{"num_attention_heads": 10, "head_dim": 64, "hidden_act": "tanh_gelu", "positions": "learned", "qk_norm": false, "parallel_block": false, "init": "trunc", "init_std_up": 0.0196, "learning_rate": 0.00258, "beta2": 0.95, "decay_shape": "linear", "final_lr_fraction": 0.0, "max_seq_len": 1024, "train_tokens": 725500000, "max_steps": 2768}
Each number is 500 + 25 x the weight over its row's rms, rounded and kept within 0 to 999. Layers, rows and columns count from 0. Numbers have three digits each. The size before them is the row's rms in percent of the matrix's.

# layer 4 attention key, 640x640, rms 0.0453, rows 562-572, columns 384-511
100:505493536484489522506484513539517461479499484496467509503520473518485457522451519469498482471506531505476506509467491519474534518479529526478489479542519527502485501501483482528478452457533541511492530492536534525540525498486502466492493502504469479475469538487475567483534503500517541530467509511513479499543506472459488510527477488507498493492467456535468467479435503489493476520488
088:478499529482512524502503487530521489488479485502467465469489498467468523511506508491497552522473486480510483505505487470504465463476532499496524528489515494497529479467488489467481500458544481466512470443476487537518472472500555493544538504490524529463495485507501501500532512476475502519523511510515475476463500521465506548468502494485528519495561478521480541491493567500494527495481
084:498555467486517475512492508524469467503490508533551474551546469478490475465489509559497494527511535534486505480525461462465449511488485519532518511516486469498537498508532478529485486527463538476513482452490527558523518477486523471492489566507474509471492519502467506488511490516487491508480508487490464493516505520515518510476476439511507526483483538514519536515530508474491469476504
095:535474532474549468499566473487516506502486537496540475512500550484510498516473522504509538505453518498502521514510484501498511524554514508467515489525549517518477487527510503484494489530523478439481492539488531506493491524496537465519496497496498515493520491498561476504504489499517474454516504502506484467477539474571484481524480512506451519491473496476475496529461468487485479490471
093:505488450514520500487516496501487480487507519527446507559498504537515486501485472509534477477517511511477537559467500505480487513508457503481498477512532510522514534491489487524495494518471492533497516538491514496529482476530471462453478511473486474540514503502505506553505508547501500508483502507518503512518493466496491484515503493448480515499504521490482469500475505479536507519561
085:506485546516524554516500484501486532515472461501500492474487463510486553497447487449527467508473515536502457524468488527503490475504508539487475524541531523489500451499491480497511478488492499482474488537484434493507519467528504495474543472492475537460538520528496491456512480499501532504497486518523527491508467471467507501494511502503468516545515504504540489483487531520500542503507
106:518528497494501541475503503537512515525504492459494505494481543468466472487514497511485450518497464478506499531485530509504488502484506494538447486502498498476540537522514506552475516476471502559530493508479489503469463497475510530512490515537532457469476478486499496526501504496470538456528510500485538506487492535464504539538512494476546524460503509527491518501492513480508474464523
094:497477537519457496484516483510498477514468485456495525453470535529518495499495489490488507472482535536474482537514555487511488487442453486517529484495538557484488463487470544486515493516489465534549496502478442453503509487511486462511481472491488476479488489493465514519514516494492507543516521496527520466473524503538491465530492522523507536522530463494518479509473526470558488495469
090:488467485537448457486487482469453478483493468506532506456473536439538463483539495540516482508488499516458488486538537498550522549505473481505514527459465530455450495490503521504471500533551478519521523504523438492523512496541509532494549494491487498500467492535508483464480476459509501508504474507505498505490489487511481471543509525519482533532495476452526500492481487510530540488452
092:532487472484475487469490487526470492523499500468501507520520580467468516468503513513497471508545490481494517533505491464512485490469477470492519503499552502494489502469500508523473456514481506540528519492528479550513473518521470529512461543470478486522499493512459527527500560546455537534509516507504492530479466501521529481486511501502521475457478506484518524518499478507505491496527
103:495483488498502498481479503489465511511507495457475509476452476525472538499552500471434520503511495508524479482513514490497457517450460493539491484500464521463512500476492506434538471486508504477521525533522491510494487490561479520506492505480507445498474507521531456497455527505494483515481552487529529532476494516518493518535489494525514486499480523497507435485539503523493491505535
# layer 4 attention query, 640x640, rms 0.0503, rows 563-573, columns 384-511
090:500539508520515457514531450490508488549521485473451500493512528539460500488532544482473502537497490501471459498523493558503491511531529473485496540514477540518498506518503520476469504479485520478491484515488494486518464518468493509522524480517492518466502519533522574507512488475484513492534469513516490436508528484521483495509487493471472449496552479509504497509494524512480556535466
097:525476552487525491486510463508468504486466505519551501559512491494541477518485509542490498470444512523491487534507535483481521498503470503509512478512491521492516519485496529508506451509494507437492473523484485492503504510525479489529483525462483473484514486473488529474523448503482511509470500501453432497497508515454479517487493471484498506500480540514522470505525484514508452510474
097:482474513498464498488473485455514506452522510550534513539531486504521487492519525532492504546491523518461486523522482503485511530551487511492516523543510540488503502557495568510500533520542524482522509482466503512462507510453540517522513496485529513489463511490558517468500506510512543495488483443465541490521532505540509479495543471474522520543452539487429515527463490493503468512483
092:463460545465522527523469501531487505485510516511451468523487504529506520461515471504484509496490536527487552566527485485463487502444540492505512491552502485464523522502491468542504542498502514468508473551516495485466499494536499472460472541454518547528486548481525456413515512505463513523507511447523465505532491479505525526501500465464521502512484510471497471503509441529514527496468
084:507505502476487514483488460517505513507520493435459507467473512491498489532478491476533540519498476458469480472475498512519534497510484514557517522527474495517519501489499503496488469513526537491511535486490468465517484482497500514503492537486453512503521515537489499507467483519496533512518495542532527504550470530474497487509503539493446470480580519537533525542495533519480492534482
092:522537472526521501519492521515559518456535486511545517515470538494505489482495501499540493509509483488491535550472493483491511548508522466522480486516511530481486522526477521481485482478486464510561448457553534494535489492475515494542492478543509496490518485525502523516505510468498519506515538493468491514486494484498465504515476506496450493465530506490547505511466546523514469511479
091:492452463516481519541517521521491526517516518487473504467477480501447472473498540509483506521476503517481520477549485532494481488526464513540511477505485499495487477507486456476487431490479481456512494487459521472532511527494469554495497517498491489485492489479485550503551515497511503517496498490524547531485491546515535505510499482498451480493463482515529465502492522476516513500468
098:499490465552512518497480469564531505500493473456499490522499476487503542484487486488564517513534457482472511484521523504510476494521499516489476465486471514489452485532446486447544498484514504492508515494473498500501540528443507508489474514529502528490526496485527549543496475510489495494506491461504443479460521515500506464508506490499514494469546503551487500498483523502543518513485
095:535495493504560484471483501517530493518480494478525521511497486517487538488455520514510475495519477504490513547457477480511482452545480527475497502515518500496517451483495518453496470493495517504514517455482483505479505550509515477488474507527506527516495511494539547459476492508497528471506522487492507485458475484512479527508473507546478507498500501459538518514524486506503531464476
095:512505517487514538508525520507471477484484527481486495470514464542494512489509507510472543477514509500517503462509498503498452474485453509526470489503522536532532528514513556489490489507492484502542452491462538492464486519493493490463503484498473511504517443505530451505513506559514503528504535503490519533483510542554508475486510498491485519488509469514518492539517530496504534499529
095:483475520492498534493544512487477488448478504459494495516485537483501469503493493458490505491529516477518512547500493471452488500485487504533497482487508524499515499482516536511491425496529526490510444497513568460517507505516465488514497491527530466487483543484484479466472479483496543512469539517535482484521462518494510487531505496440499503486508477449520487493530524499477476448526